Weights of a small GPT-style language model, trained from scratch on English Wikipedia.
Size: 4 heads of 64, vocabulary 2048, 10M parameters.
Architecture: LayerNorm before each block, no position embeddings, biases, ALiBi.
Training: a variant of SOAP for these matrices, 605M tokens, 2308 steps.
Each number is 500 + 25 x the weight over its row's rms, rounded and kept within 0 to 999. Layers, rows and columns count from 0. Numbers have three digits each. The size before them is the row's rms in percent of the matrix's.

# down: layer 5 MLP down (transposed), 1024x256, rms 0.136, rows 335-387, columns 128-255
# up: layer 5 MLP up, 1024x256, rms 0.129, rows 336-387, columns 128-255
down335 092:498504525519513496506484526506450526526475522477515492455463486494503496566538477477504499534489502475485547466521539487488490503483552502476477531471501491550473518485511527479530503555478507441451483546510480499512491464482523484485563530495495499483483488506480564499516516486529519514527490489522475506504460473548540493500489481501507503503524507542452523504512487499485529472506
up336 100:487526457499473507511517496480503511487490517520496489482515543471531491497466538536489489503492486508543471515498504492460501461570457533502529452505513490485498532489499472508487521505501472497517541456499492495523537515458542481476517487500514490454498538509511527508495522494493514483454559507493498540480510490449503497502571484494468512534501515510504501505462512494479481539502
down336 093:486487480500509498487478482490463505518511478479489543487434498503521512499476513513560510470522494451522494486503491489520488514483515465479540498491491482538478458499508493487523468520517496500486447493452506514552522525498529485507496497547489490497485483482494515495424479515487511519554466498490512486512472486522455511519520519512515495501476481514504507506524526525500493472460
up337 100:436552501457517485492504461508509512509518478524473500528559489476485501494499512482442494479498453524506554472484495507521508445509492498490509485520500497523522514507519496473500470531498558489498542494489497502486460543516468535521496515479523506520475515459535488483517556498515498509513503502507510490504532494479482469529502499476481480518473539524524504476484506491537527519481
down337 110:484504507513447515511491467528521470476499498488474505502490499476469475503540483497515503508492464517542519490534477470479468487499519476476460528485497525512488508534458470508482474505551508483536491470509486476494540501509474515493520486484529562506460498479488497477534525484481510541528527510527528502473485506456507476490546525504476483517533491552532523481485500473569530505488
up338 103:508492525526485476517513493501464516464522543484523495486508452525499521517477480511494460485465527494515534495478513433480484470463480497461491482495520479505520484489477518515490517530528466442497559504486529524510495566535496475537471532470492524453502519540536514525494515485541517470510497520459453483472529443484481474497469500498490491518461542489469490534497424486515450480489
down338 106:449478484516481515487471521506514514530490545508495451469537487494486514487511522528490519502482512557506469523566521524486482475492513527511459478539483494482521469515499487498513511501465491481519475487495522488485459522501534477491542502502479462497488527501510508498470506511520488502469492435535498500464464479501487524473469487537498482493503533479505517485494534533511486502505
up339 105:546501469540468567497496469520544485492514461507510505523470502497505479527517502509496470485558496472519475468503482487488497464506533539516482475500454490503516480531514539494503486484455470512476524526488513500512490484504461442511518529489514463551511514501487525494488500511509536509491513478483520499513517515450504505479490492503532513535475523525522488474469522449503517531493
down339 109:480494514570507454492493491506489562524469519504503567496515516505505491498511512503509457522509504548516513460518503529531483511527514482505519508495455542530499507517473478508436519469515464486499499465488510518488513518562523497494482534495483508516547493487511489474473488464518501492513503531485522465516517475528487423516488450480509512541500473486505486483520510486509515517503
up340 100:510492502508523513521550506494506501503495530462546515523487539481470560511518534507483481432512482499497492462513535487486543478509495546507479511538505518525514517486501493518498518491481462471533513557472466504481515503521532497517470547513470470535479465488499476474514476486510528478515512483470478507535501501476511526495490491478513534512429535476521478503507505523471521517460
down340 107:528509498459460513516502494503460491555525487483529509517524494466497489508520480537496503480521530493512496450506524549508474472514527514504533467438524529447462490534495507526486474501459523500463470510473462510515503474453503525535531498489501483512497527531499496542500517489524523527470508492489497473453509510473506449489519520488536504546484497529490518492492517480512493505506
up341 098:495462477511506452509490530504509503457522510488531541444491527492480499486558501488528509508500484543534501504501545525530482504494517511467499503516490436512508490490495473479500512524504495487469474495482513477499516507485536461547471492496551504487536484470511510501561466522532484453467528493530460503480510505488505512483513483516505481458490553525511467459494501470472527496539
down341 093:500476542485489565525473489502530503482487485496446473521523501528510490535473479530492495525487459476493528515494503449437492486471488524495524482511451516541473486505492533515440517494513511516496492533512477507469540499521514540483521492467440469497473501531475466513449526481511495505521483520495499453563522479509466506481522479536490524552489520463468483505514466507467486479461
up342 100:468497527502461540499453492509478501512481521462474491471489493517486461476514492492512534464504517510490470494508481510498522521519512431469507488502517502462519516498517528528502504501463508486522526475437522475537508509497497495512489505504515516521500540557505489494507490445507525471513507528488497473477450496473518452497518495485484466512551498508467505514580523466476489509470
down342 103:522475476525545481507521519488496509503497483514515539488526480555479487518499525476513450528508456482510488461472529540500504486514470554474471507469461487480499473530529453515520501546500480512478526519521500484507477506523456521486500518514506509518471475471487495480483487546493501487506506460525513509469514513492516515492478462509509536508505514458541501464446471530482571515552
up343 097:469480471504460530498495451478489504496465495497514476489511503478522473511443492493484485515501499513481530516547510496540495468492510501462463518477491491501550429502500514483473466484493512493513479463543481462502522500566510529498513490479547481513508493472496534467490525480530487515484481487490506485514502503515476503493509495520559512516482518535528480467437465483494479451454
down343 102:520480525468489524521472483461496474497521482483519502511483481441492523504492481508510506519494539464479484469495487464493528511513528504508503478510511515524513534535503459507516534537458534493484470509474548497471548484507474468493438501490525498515517547522522487512499503513485508497510472520508511479490496530518543504517473502552528490497489460478523466515478515524526503518455
up344 101:450507469496503518516482494470505481491510477497519470506526511486486542498504481540486473538496550515522516487542512517491482522539509483515482487518494533519460533523513460517495531504513487478454522459469491486477491500482514492525476495485491525486477491489521517532516481486476500504530491523475499497429511491518475504506492548495509537492501514468469530495474490526506463468510
down344 102:501510498481490482534536524506531504520502486508484518454521472540531490517478554518477505520464512490505531481471458502506513531478469481489508520448476494510491500468447491455540481527460502502423514507488512499497485498542489476510509506534490524478515512499493482491533514486516490514496472495473536524502478499533481459500509455572526487536513497507481494507514554553463503512508
up345 097:492515523506499501513460500474492518508520467503518520524489549504520498479513489467507506487488519528508499507524554492547510482496489531515483494518518502481533505485507455480464519499434491488523498519519499536510522462543502538515544518488560455524476486489495490479508501519476518490518511439464511524522544573550494498480526471516530483451489528497485478542511481496525502521504
down345 102:523486485500486455497529485507522479474505489477509465491488534455513508553484508506505482527519460488522486438478450512494488544518463522488517536511515544533490480513524493463494516506520498474538485507530467513488507538442512482500503478510474495521491518518501516497491549502490483530506505497477475488462530471501478502519504487468506470537525490479502494453491484537472566513493
up346 103:513512503498529504491482483470487481510511479503472475503508452473513495490475564508534497450476525497520482535551551425502528482497516498500498533464510516506488487517507503504499513531499537476521476530496568521547462532494558486541490540476505496494475519491536506537455503474483461516482492475506545476492500552468482528478490506523505465513504543486543525513549471499479494511488
down346 113:487459465503498510509476512494528501475480475488451479497516548458529478517430521519531522522523479498500517565493501520507478490488523502490493502498492503497523522530506510463439495548482488488534514519517476496500477533508481535531461499526511498531523506561478518507507474504510531456499526507541523559526511538495497474516529510509526527531492494495537482491506468515494513566477
up347 095:528479492497488488509523552511520466480474502486501493497491472518496465508517474507470507465451534536509484469495530477543508516522537471485496482499474481503506521477497477491471491498495473454515528518520524540505512506518512514499466507472507535515523469524536548506487537468455496524494546477478495473497506481457549534508536429496498509490507447454518494527485483442501521477513
down347 088:492536500504504534469444472492504486500514525488496494518513532433506564458491521534512522500533459438529523523474499522494458527484491511519490508531545510513482513507505501508517500511496515548513456467546505452479502529511518484521530485545503444485482517455484447517518466501508517489478470527563507488469513545520502534497463543497472518524522524501519527517512512496524492506508
up348 106:479524510509469501537539500470487501480503490464470510455538528495509494556479497537469491564495544469493544457496512556545466472534497514514475500477491529494471488519470483540520504520447505471542462550491467502509502535528521490492541512469473485461518507484475506514499510525488481488480520510464486504490451443505473491484503496514499469475490502457488479502487521481512536495532
down348 105:473496506515546511518468510495473533466453556555522485501470474478488460498502529496497471467484478522536518469482490482494499517507497475474531515546457520493468545484509476478507469519544502517489471477510488464491489520508473503534497516488532473449505488526505514489498483473498465502507490490489520530475477489451516519503461492508468481460550513432465480451517511513483490483539
up349 097:483497470487521478513499512492501483479524525459508487523474522491465488507515489518532505433515499507507502523523490541512517551511486478506481518542505456502462451560458492500518458457544497470542511478513493503509497527533483493498518527542474532467491471512486486528512518472541485460510481482550478523491550481489459522460479510515502514459521474456532479500474471480471484495513
down349 092:501522504504489514518470491493517459489460489523500534491519449511530477517487539501490527538485457528506493509500508477469474457524516498515501469467511565537499518483501528502444503531449476532436498510475500451486498482476523487495501475440490483528514512484508496514495474529508486514523542508484503449511513522513505513567525502472499444477475520518469500516475522495493522473461
up350 101:519450487511522516504530511493511461527516516523504530493493512497421450499423517477526516464500506519484484522473506516504517550508503491507508491503509508478503454524508491504480545470520502501492482503492472514520502486540492532517524484481501530499529511448516503499458476512539511502459474497483444501471482480535506531486497455486462486500503510532494505531535471503492505486480
down350 099:470498506519512488536461510543471478477475470481553550492461532495486502488512501524484492579491483474474537488482520498478503443483497507500480533487507515501489525502486509471497510497475484519515525529470491507501487532529504503533463483519456490466453481502538528511562527501485515537509525474528523521466474446500500481458507528516528526475506534459496505500491480538495515513502
up351 098:533499542499490518503464504487543508520497520511475517491563486506512483508529493490512506508527506493478506484501488545443513552504411497500493540526485523509482514538449527526487452496505523492515492494491482531496472454502494475514482476519508500521480513465525504481452539478472456502473509499497494498488517492517479533478479490506504548510522481534484485484481504472483502503505
down351 104:483530513472548511547481487522474504477504524494435476446510454482521494512513514468491516474501451491491486469486523471513498494498515497492449515468533494526507515485553483481488499483521501516474524502539538476464459509489506499482480529534499458514447494478480539483513508487532477476497496505503485496543479511504487515484524478522519485508529508547509516496540523549487473518471
up352 102:480542507504494506528492466502489479476531494492463449476557462516489479527468497515486454475476503435493475469521523482475492510504547506527538517519466502487465507544490557503511483513457491551483513458450476523479512475487510516533487530460472522489497496492513471517481516491485507539470511527461479531461493561500514537523478522505475479507504489453514472512519492520562515507533
down352 093:552465513542503495436465472449502541516470471505500514480472515475508525511537514542519457542509520519528507510473501465500472500523480524458451487497523497503503481471489490536459565449530497497510475528540570478519521491510493492459530505514501539538529518508481537500491473502477510495486452488499520478508496482483517471529482467511501497474509486557476495487450472476512494506497
up353 118:462522517518520495481512503501510471476470481494572510499469516494496487480504529474540506476517502512501508505516536468539516528493472510472517462498498446527466548541533500513452438499486493509550547517510508499509470514474501528486494505464488515481508509500493502452461527509492490455495494476507491493515522467503525538473503467518465488499512510467452439503536530481518477493498
down353 103:521506500487469498481478506502458516485533483490510519477465479527510501454503493490557492498539528506488511557495558499510503527506474496490506484531501473507488498512485487509499486483525469506555495484474534498541515502501522501504489499481455533492506520474504501485490460452535523517536477487509485463524515500505527492486510543519515505502521466464449481521509498509528484467469
up354 102:486452496515504523518554443518470519457571528477505503510532440487484473493460493476511501480504499509489539501522514568478516516503512507508480507495496516509476518539477502509516497478488554492518509493474487521500496494503507483508486484497536535538489506503505485494525481491467471533479477490492491531448479477493519532477483505509521474505508525460532486456495458525466516540502
down354 109:475514492468488517511458512479540491518477498469527517512468520480470517477522480469495480483512511493527438486514507489504471505461474494532503524501508505500496504488534531532473506506495481531506493436483495505466520490481498520464552543558528460482533456448444484575496499508527513463572489470470550485533483509495513492512491528496461530534511496479506479519496541490508491469495
up355 101:500483504461542460551525496515501530505476530499500486484469500528467466488535455467525481495449516528510508483516497518484512488495494448523472490551500505526462525535531501498496487516522517541522512477493509498489548497473493476467481459508497512537490529513511548535523499491514481515486482466482481539495491506477524507527502499503484507487469534501527528509503520472525475486529
down355 090:488506522538499537486482472541533504492515461481510526509520521516503538509420532529473498502513460506442498535509470505498463471503503489503521517527475518504507515411514495515511556536511489492495517494543483544507459498498510485525513511521496479491503483478504483492450460480510503510515509516536498452511554488505531484485540441501531501480510541475503472543517519491529473518500
up356 116:526488513503520457486516504491497497489523525456492482488495510505529502486537525491524510541564514519503485519492525518484484492480478486523485461519513484487503544444482520521488490503502499494503493513570480469498506482508485540446504478469479524568430543461544493506496472485477525466514541526476495427486513497526472512527521504510493477482505485505479525499502522478494501491507
down356 122:523482480479446452510490524432498529488498512473524497470511480562496482479492498507458514541518507505493479539546497497491488498477494502506519470513496494493484518487507545530496487568519495518517505490514466458502464490458547567493493496507500500487454483504509517498502496503518508494493563543498508484525527478490488500514504517504508488509494494519527440544473479505468510536503
up357 110:550502508469535546473519480479466508518495475528528517492501499516508551461524505457487535508485482500501534520479519442490488485496466519479484484528497518489480463485510509469525505517505512539465482500477479536545478510473486427510515507491486514513493501457535512525485532473492534497536499509507478500508484515458502497475502539485468544504488493474510530537479488502534490489540
down357 112:523439500497513480493493530542486523515534475519486498502541498484510518446509478496517523490521481514529454493495512509509494493513490481484509493490470504524468506472527490485543527484522484518493558476509494491513491464478545502495540497531484520509452479491473465512554506494470483479453442479502474495475498508488532488490461473487465505504510453496505484515484528507499483456534
up358 105:499516496510509498520472463457498523550533467521491514521510541475498499444530495491472484503542481479475533481506497455497512439519530464489496513475508479477504487526506500479487506479509538492476477473509524499492463481481504518481501526525522509471500532546489490478500517506498489529492510504487553493530526504517557533516493508490511506519475491475504460508532504508567509495471
down358 109:540535503486493544476506492455484506501516490506476477484521537500508493543506505494448494511460488466498505520524500468539502496529513465537493525512508479430475514485490439514494489484504507497457515514486523504483465527534503506508547480515454526526523524523516514490499538532448481461524503470509450513449457544465491446505471492494507510468488490510472514488476505462483529513503
up359 101:488494483505460532494474514515505496499513477516517511460516511502519523490459551465499473500497530507561517471539510484509525489531483490492493484508464501502475494479528510471483503503478532491496491515495516513497461525480464534490514520480547510534459515534462505506502495516528462568464529551489501513502492491485519514466509518504467480484438532498514499476509494520496515504531
down359 107:502531464524521524497507498514495494522515484501503497461526518468524524470516499512474493475502493471544501500477486473479516498500508515473477490484491514471542492487534560472470494491491487510560454521540458518489517504463444503549588528470509508506466497506544472488481508498510508503499521470469491490508512518559464469473546445520505513497504472494460496453512453533497482505491
up360 112:477492503499522485458513444504499497497494488482495476476529495508496513552557530511467490481537467515477517504488490552487470520529500473491455547464506448501515486490509492467504497523450497504509520509470484537514540522494515489586542521482514546520520504512535509470472482514431534485468515519484521488524486486544535492469495527562482509478454477507506496457509495522525502544494
down360 102:483518536471537507494493490521527491495448506523481488489495478471494528488488506521489489545493483478509507480539466489504524546528487495484502509495526547475484524510443475496543538492516476495475508532506510450489499511536468498474488488477508557454544533513490518469470434481503516457494550494526498521474528534476491470535480498525504472491500500527510491499487468530514507449530
up361 101:542499524506490469494517509460486488520485517455539505518442500470526486501525530466475513479454462502497447566504506496478485471504547545511485507511536478514541494480549497466466499538487521465458495468445473503504489501513487512526516516480506522479496535486492518485475500487499467518569511499479488504483524509508495514525493508496491486478488460497508510475553488506504497490516
down361 101:461510504520491486545502516494541534505485475536531509464532500496501519520474466493533498471527526520455506478523503501505524494486473473518471450518490511460523549461494494502512466509508513483505526516542485510491497536543518477510481465452477499531501483532491534499510490506488520475465481517513526560526522478453491473493504505490507516502501516482495520530518514493525503538500
up362 097:501510474500468499538503499491464481479502552529490596469502517482507489487491472496519471477543517518491537510507479509495512469497452501521506542515483551492492529480504465510510478541449503456472521510526470485498501501496526536501542461513501501516495513465512525530517483525485500484506507501525525504502518480482512507521524514514489467554466524467569473506509502491487513494533
down362 096:502476491520549482493471495544523509527468526485495491497493498543513499482524508472453500545517544468535502525522514460504498470528519436457492507478514468455499482469463510523431493488532457539492517529512517472522525480451494499488441496525516443477513479507528513484483504493486495495499486487483494510539566522518516490500515522521495453491512533509494472490480504456515501490466
up363 094:475482537519511501483474472533518528478522524485517530510513489521517466509473514492516492486515526498490497477553533535457483458562529511521524520483462476527490513486489526521501445452479501438497499523498512524522503504473535474496502454486471520516547508445508505494484542495473492490496495457482501473495512517508520463531489500497484511503527525497541525575530491497499505479507
down363 095:533466501461459482489494496473473507515510488463517533469502478468473470475472500462528484501469522519492481485495515489475523445484513477503463536522492547503506449564535511493513499486482497561507483539466509480477527449459489465509503490527505507524520503514503472466467474490526490498526474527454467484525509529524478522527469530482497475555464440516521513493502488509479459480478
up364 100:512502490495487484519464542532493513520496517527479467466505486525481539425514498483489486467494531435486490490535501489471535504514473521481495486534532494491479522503472503511573505518503479484514512499492484527560482506505499510519506508479529483472500454485479465478483475484505499483489483490528454485516482508513497504498528501472514458489477500484516526504474487487493520519555
down364 113:483476474492489496515519476523491498478569465491532466540490551454539534537499510519464523509495453536517529512525486507514514503502497501535470520533486499524480494489492516503497521492537504504504509511465511462469503485488505485526481475524502501475469514522488491501545515485505465500530513475503470443490484536498492469479513518509486517493481466501452518517540506493474514498486
up365 101:476493533508525510515506534485495484481514506499442468499487490526492496479474507526504450500510495501490484505498467485513494538507486456531515524500526473521500512511486464513432461488473560488522518489531519495443505484481495445490503519470485506503533556511567496488516516506468503514490529504479550503544546444474483466517523542499504539476511470524517515505506496534496508541485
down365 105:512528497484510507503477493529455475506525517526524513513507497521463491468531496494530539447477511484558540469499485527505463504538471547504514494493474522474497467510479512467486506535543489464489504503516498515499531501510464508492509507544477481503520432486531449536519518501517497474492496465468489529495509491515530485544459455489510478497465494476506500482461521488486551511509
up366 080:464494511493452459524517504462516427496496519467527468509481503515503483492484499506481495502482517469535515515550525489512493513519503552547488506477497493479511473511478493534476433483500556476487503468514524517478488505480517519435497515481460541486470497491495466508502475447467548470428503510504481472523509479481510505494488503516485467472513490503491495472499477479488520493497
down366 077:504520457480531556513488479467528506537492550535469501517500502503486489529512486449474501541486498518446503464531476501502529506470493472463462504521515527511476471531561530481475530462493513522507531503508488530504485464488489496543504493456516523549465496508528476513491500507499485507523541485468551472519480531542500526527463477511498535547522525528459504518488492503481505493544
up367 095:484473487489496500471471504461473514517528485483507469540547463553526475524521480488508483474523506495550522448464505497501484501472443527477492491484499478526500484483445514477508541505488501496465498463459481530496473555483490479508530533472504511476511495508517513509506488523478513504492461521458470477511514504546484519526482538498468475513498495501497500492502469498486514456473
down367 099:511512475539481509539484510494504504459488538528496469466471510471474494497500485467505501527462495480462475562539489508515487518505545496523465501480480503469479542535518508480497473528482516488528525518522483474509512466489494524509433475527494466509486480481503471504524541492527473508487486506495536523512493549463466503453453468525498485453537505487487515543462522508522454494504
up368 094:529499489494479499473517515518525503503531500506463510470523512528476492539509510505509452485482461466475450465485456517515552477498507480495519482528508492518435528512531506515514513496551448448502491509480529515510506531451528495459528542477526523494469505492475449508494485454499535494511501518493499486511533502505529531521500473490491476504483514515468517514464461526487490488500
down368 098:474507479495512518483458450504473526540520471514503512476516480552456447496508502473476534441508499463512525500498482546523492502535480476545494538509487457428513568506465496495507511501516503514483456522502487479492509485487523494496473522500508517492484458505489504501514496507507488454490487507471545536461512574533520562461497513548525511513498497516488517530485537475464494499528
up369 105:494540503534495456489531465509458513488512482452497497479500446501474507470530538484500528450504479517511514481523493542476515545480491474493517532492511486489493468474535494524493515524482487504535535501473526502465481527509475520442464501504468525510487509481540513456553476496529470480502511493518503498501491523506503503503496481475521464493485465490533482464493554499542482493533
down369 102:497500446495501528528518487501526480473506501510504523522496508498490523496502492465499471554523499542496524527520512436500477498542512505508518518520495490462509499523459509517460525455510528517472461483571494544523470514479497476521478538486498480464492468575495532486485531473488479484469468494456512455495494532491507502499516498513545512487488464536548483482493463472511494518534
up370 100:519525481499434470539482501480526454495458451519490560493483531518502479481495467469500485509519480501484489526494552510520502561495540510520523499509528512504503476486502496473515562518459505509502504500495521481525490518464488550521513453518476532494531463528493514491506512497467497552475524453544511516516508518503510531458480480510518512521485505504469496514495502497489493486496
down370 111:513513462477481490443476473511511454488491465518494476512534498555495512508489516504504489518542507505507473495494479453516551494506503486507469471523504436455509517490483546512478489472505529539509519508477496513497515460515502470498475496483459458434478495460509524505523496512493516539512478461474519519512477483500483527534483524475537510513553500512469483521456495542495489517502
up371 099:490484530498501523493520519478484568462506490574456546527478490477496484488542511506520480525532476513502481462520528506493476521515483468519502498472515501471542499471459502491538498489524507493530492514489495542482460521510456530479498528471513485497505497490494538491516523520471527517487476479517456505457475516473467518534530487491527487478526519503532555527522519516504424487484
down371 102:503535512461475499501516539461475502564499470462465491538467488492522495508498481514473492514502514504472511488506487525524474479493500507502531485500501533502565471495508535495492516507484495565560461496540486474469538477495500479476532504486535505508515503499490506485466512530501538449524503535512501489516450530510467456521508529495491464501498508483461478528481538465542530536493
up372 091:517495439489493502528482493467495507515454499474485503497498523499531487494531466489520530543465508486506494471523476495498475495517524480488491453489510528471494477531507489521473520483491533519505452517476496471501530504478523555537476582529482566515498468497530447522514486507495514463497532526517483509497498459510496503496470496483475491492507523489530506518483484503497513486486
down372 089:500534544544534494460515481509515512469499501527542515486496482520446512472503494493500455472503508525544506546511493511505485477482508495522538512534499578491518531466488534527529484488514469484495520501540469519489451522502493463496502453513524469457481547501520513551506474484532539499516476460535519477462452524521514485514514506550576541489506453482493460483499477513515503488464
up373 102:540517482487505516584489510511517507465507536481543512470505534493552500499535526514487488487490538496483503512473524497489461472542514521536503505498522519543499468477458506482538501482475497533444520485508508516535472525505505537484464468496506496549481493509462489497425508517519512462477454528509538501489537505481472526480492519469494467497514507491503516522492475464523534523502
down373 097:534480504525500503501487503453479486531467506541448502481540466522498515511437494498510532487491502517515520497478497505489539541484516496483468518485517502454481535499551448495512475494510462491506492505485461505510559491462498514486490534475518459484502539516545510519493485476501461510523489531515498537506512502490506495467545474514541475441540502519546448446470526516549487551506
up374 093:513507559540537456476509499476492503486481511497516448476493512537514504520511511493500501484512520515494519510523531482484511552516484541500499487454456504502490517480486477545479489509477483513457511500467490495518528450491483451505537503489499485528544484541503480502504474425485498461475479535512497501447508519502510492503541526534534507466466503526497539489549504505479503518510
down374 095:483510495455463537527490531511513484509555508488467562497511488473479480490513489531497497518508498458538521501473451514509501470507536504463544478528519509516477506530467502455517545470499499503528469479575500509510476510472509506480462532453485504501410513473502512503476511505508505513494513494480505522547488501502516477522488526451456464500526494487496468498461481461511503490544
up375 100:516500518504535477485504471495502511503498518521477468538502501508489476486492483500485467487448484516504484473535516489498487478518478454512483541492501486508491509473506458494487478530464484524520494547458468492497517474506522501476531474536503464474516495497527505523482513529492466489511495449516544497468501500484500525510533507506483498490498508508493470516510468473569491533500
down375 101:540496533514476413527496504509476479489486448470542503548531513469504458554533535483549482495495509498490459481520488523448529468508517543481478516475511506486525538503543499528466541506520493482467460519541509541479530498513484487466495517475512518487541490531490528528490493507491541523541495522492496439488474510526505503484530477538482479498506494428462477461525554522506533495489
up376 098:499541469480501466507498512496512516499501527464461504505512490484493498533489479512460529504497481514491486503462506519513500442470479487485468507510532522493497481522506489532522495550491530488497483473515509499484493536505497511463527510471500511510496524508491461532505484475483508539466493511446527508532517516508526516483466519433428507507503501533494495539485458503467532487528
down376 103:520484440439514428498487520490541521491507478513491489502502483511507527465422517482477469522541443485554494479506496449486505522464465475514480526527542485514525514482507457524507491548517457485462507515511495497486485478472501496492493522480471508504491522501536514474524486495529477529542528526525537582469506507537532498500497500463486440478525529535518480526497520479533541456472
up377 098:484495523470544520495482539436519522498542494515519540517485526534489522466479478502457523521477513493521506530494523499470480514502487486549498489539545500446485500528492491493497504526479550507503498486484477497494449510542463483498470544486473516522482495496503474559514531448496488460503490478508519496521543520484548476492481487524523506514544536510476496497484473492494492494506
down377 099:517467478500535521512477540540498487560476476496449436546502462485476476489511520509484492508483493514503484553523489516532506520499504510502500479438518535539519540491505540481470493513497470539472516498491521508468507497464488485528506498496555477522537515459525512507517512504487544492495497475486508501473518534518525516517504481471481515504532488507507512539495526450541490503514
up378 105:489455503457463555525495472508520473508497492482492508477452477491505494502496526469537491464489478519479544501523518469507517535551517483492560529461503523500468509501467518534485484493483485479449496506468481450484493532518507500514489489515499511474566442508483540502518509501479506449501507535524540541495459484519514499528506530499508476510512459498466498515536479480470505518470
down378 103:495480516485515444471495529474521533546507499486488455457481515504489532463520480532513488456493510489503478481466454500492509496518497475489497519485483482518493486505529488495522493515545489506535537483500518526517497478479506517496494515488487463506523525497507533503476506514518507541530466499429553487534459477498489510466500485502467520519493522472476519562498518543539482431535
up379 101:558513497513496537510527498443496504483514512483470525505511502513459492461523511510502502497516497480474515473508487498448517526515524490510472487492477479521483496501529470514506517514478506506458463526499491453487442454524508493461466512521498501484507524516463495520504504448485524539498537500477495496516498503456492462503496475548504466511501482483488531510505472528481494474521
down379 101:492485505528501513546501517506477513493500523531498437519511492509506503475483512506487510496470485493491485518532527490466501510467525531494492452487511530501507501492499528508488512502530492533498537486459478506500515513546547464491498470513511461502510514491475507480472490496483458490488466491514515478477491498496528502451509495539511461478483483493466532536506488464495461496510
up380 098:511485530493504494468485493504484474488535582487528522476491480512489479502509462496537487475481491515487440443484517500498485521466478473570541482520582462503485492543498523465498503489500529469493490515479536522475514503522496557490565502508494542463432457481527479498506528494498505498468518520503518516525481513468523549484486502491496480508514517534462487515523475486526494478501
down380 093:429535492567449491535462500535478501489481467508471528499538540520509502518527492478487489529523468529489477494506490518479500527480554488492520482498468526483499522438496457536528500478445493512484508505523495547496509516515481483495484529513501504464513497469483456511479470505514509532527474468521500438485509495462503467501489506516469525511524517459496496498491495465500521482471
up381 100:452490458499497517561468568524498519505502516505522501489503515505543488498497540526469490491481501510511493543494488474512546483489507476514510544507462520477486500509543505514495480503482484472497445513481511555514500524529500476472496496513503507437462500529511482492495517485481483516500486483498476501486523483453515560483517486522506493490507499496476514504466507523555491541523
down381 104:516492523525524529456503478473517460545546498517527528505508536579526447488511509537500496513487482480472485516472514527512471573540519544503500476504478526481515490501461469502503513536478522450446508521501455516460523506517457488515515525534501537536508488513485535527469501492496532451504485519501489463513484499517516517511470528500515486512520467531477453508493499513499506497500
up382 110:509485523491481467499502518528514473507514544511425503495489500518516539501523502478486520523459533545445495492510515506508532523517501508511498474541535526492511511496459502527536550576516464502500469483486515496496489501528529477512506543476502503466502509484495500513492501488520499530507486502474482500493495445536492489481544501482527509516487498498479482475550532480483540506556
down382 114:527483489534519540467471476424486482485485534507484546481482477514505508503511532503528522502509489526493445473499522507503522516499542520497470523560450504512511504517523491491474500504502494550509503533496502505500531514475548510551508507487531518476505509475468486513477503481505504517466476464516506454514473478523496489510462483499514529438493489482489458482487512487562557472509
up383 090:515496493463509472486491486492488480509524437531505497430525511523527453506520530501545477507522523527532511479487522498501498502518502511524491518477512541506530526500490488482506501530526520511510507490514501453489493496485522526500462469485552503511487500478492494484538498496511529492487449474522485485508528492524526560496480553521515502515482468512510526542554496511454453514477
down383 095:498514485500545556514531486489487524493478525488506509519493492462501527508517474473484507482494508489527454492478442454485521533507522513529485489513486485495474511478482503468488502454475515455476470497486498511530469502530536518518469444464521515514526471508453512510502470487506461510498516509487486527505486473518521462503507445488461489484529536523534544493522474489471471504498
up384 097:540461525513491508519449502510492482516526467521513487525499475499481517530481480501514517505522533496511487495489521484514525569512495492472475506462509485545483508495520498489492494493499514538528493460506521482517494515542505448499527498509490529511457525541489522522526498534519485517517484491438546489487474518519495472521468509491479490494505557485508456533465513495469497482536
down384 097:525520518492495490487547487490488474470528490470473522452511468522551512473484482489507535520484473492529469463513500540458501501476527518496492493491507503484502470468508477499533514498502523493511486501518513525479482512498487510500453520484488491486512482487537455490443489485489529473472536516465484513474492486488478514497488525532507484526537485505516456513503505531525536466490
up385 103:454527477498497469503522501511519458484453481470487504475487477482524494488474579473525474512532501465468524467538527500526511505511484520478491484506517474497507520552466457450499525447535542495504506521472477492462525501506470503533502527465533516532499477505518507515477512510529484450490507479514517487455538532507470544492530535482530525474475505490537478450545464519481494521487
down385 105:500477489523487533474491525463533529535534552482488503509512471498476506514533498499485479488485547519479554549481506507513515501498529509530469513469468542489499486492553532493478451524491475500515509498548516503565542454473542467516454476499513501443490485534505460507485499531490505524496534520486480455505489501465478541486494489482491467503469475505524510524460506471544498505517
up386 096:527568498493495571510500477554522427473522474494514503471489518521457459475529498471477490467518503518520528481516532501485475519486538496508525520530495498522510483485455505495484516533491519475495498514493482492483500520510502518517546507507493467536497541513516504514481525506481474500519479495449528494517532490519474479490465490547537529505479499505501519471552457468492534507500
down386 095:478491530509458493517509507485462534508489501499517523485509489513508469480494499510509486486492492483519468493483521497545504461510473521501516499493498494528489527497517548471478488496486502501471479477491508542496493489503506519532460494518499517531462487495485527497509529547520538523485468479508454539529525514512510466504504500445504481471535489509523469502486500576485521510466
up387 104:488506493522458473525503462528471549516493494514482473449472485515486490481516532485488503506518516484504509457522525485472477520494474501504496451537517503502560554515494564521509511454497489508534486499531495514486489501560503534501508489482455527545528484463485474490518506523459485534494509462531521454484531522518542534455479514505530480515534487500492486543488514481497531507511
down387 101:494508537500510474472491481500498524509513467535503541529502544517476498510469497546541536503476470482540489499464464490504501488524457478513483479489464501477497495476508490493535487541507492495489491513463520502498547477467499552477484490539515463481492515482499504523486526471485523482469501505524478463515429467490483501528503516520540491526518528484485524483509464525485525516426